config = dict(
    vocab_size=8192,
    parallel_block=False,
    batch_tokens=[16384, 32768, 65536, 131072],
)
Each number is 500 + 50 x the weight over its row's rms, rounded and kept within 0 to 999. Layers, rows and columns count from 0. Numbers have three digits each. The size before them is the row's rms in percent of the matrix's.

# layer 2 MLP down, 224x448, rms 0.0847, rows 205-223, columns 256-319
100:514493510448479535472456435449520510519485458463494495425377527494455477510458485542499473530617499511552457377493467470456514486504453510505474560555477526510487499558454476548567473517529487
094:463504471506540472503496437567537489439504541520524413475357557548481434554567459345513544579485570473525517524546495535453569527477525514519526502528561497531562423527488550560522473475501490
096:561506576488563455475467496612488531541466524459385562576574505548488524455532424546458540614405491413503520446444416563471412544555475518455501464475595582524390442568491463465555530451477489
099:548575432407447513501470544390519441555523510473569546491561511417516552556488426460544473600576496468490422499501504449576510498486441532528487539478403465503494485502556486528541499496493502
099:529435464482445489481462454442532390496445446541536546563531539508568522499507502427450432436519446469478462501493590425537449468510496470465464591566502525556598466424502548536521456499509513
096:529461526367517440491492501541551531495460472436511423594544579427488533394612521526480468553610536601476531541444474489545495459445551494543464459463535499408432388442410486408435515434518470
106:512598521565393385438479551534494533470475562532476586528508526436485458557586500567486522593540572370503531428454569504459397435512519591466589532520494508453517479566439486472427515468541456
093:523501500510469498575425378473428522533459492425605479461483530514584531525568518443443488564485578463503477425513461505521505566445440613582585552479549541430578407493410445485526540477529491
100:433434483557487456494439495625417407426486474398471506469498464546470493462481652564509500530487492530590558466508393464484525472487566547463555551406490407551481469454566505419551582453548563
090:478518575454556469540459558461496515402493471419396443575496529447454511498527444506495433540408530516472538524522487458437402530544435454466527488489486512486496462508469458424435574405509478
095:519491544580492584467466565479563589583596437577426549519463540611501430558500450510480450543426431516500445515481477534503421441458495443421429512514579461490486489404456484483514524486533478
093:521454472435548428414477480489453504496518494436419507461497487525430593476469577539468539543551487590576511536524478504524543425515481435497586499464552522541461541569408485477483489463481458
098:506400514486487594484541542465556414529501491581537500511485472523368537447557597636505491572427569476471522527614487572528594456490512375487454496586584472457610452494543448506506599573527431
098:524436561461463469536433528593644441464521562529477440585545590537542509537469463602456489575431510378474529506510495504515460453550525539485469469526517472392455531380473568557424494543504417
096:528460555467518574482484598467570500517529426517614521412535468494558516530485539628436492445471544488458580446445530532471549492621441499532513449499431532406659522458435546455523483522470450
100:458449571508526477524526409482476418499507479464477537549527503498560495520500513418522550320553500472443483444518517507471588560488513559474519544513481356632581548453571479530482430405495556
090:655521529400432540594494462455519575549535526543534538431485453426516509490518526491462514434559502539510483460424585510435363473482422443524417561480590498470543461509470550432482597460530525
097:408515566474392550567479566492487587483545505492387528452570481551474527483487484478519463622363537615509513528425572474544491423537479441524481545498466488526475536438403474462429477444483485
094:504528511495493506596469547595609498516487445452463415426483593568440439494456431422494414508377566458509500482487511566464454455468468569422569508547535426503602438470429497491585468581411487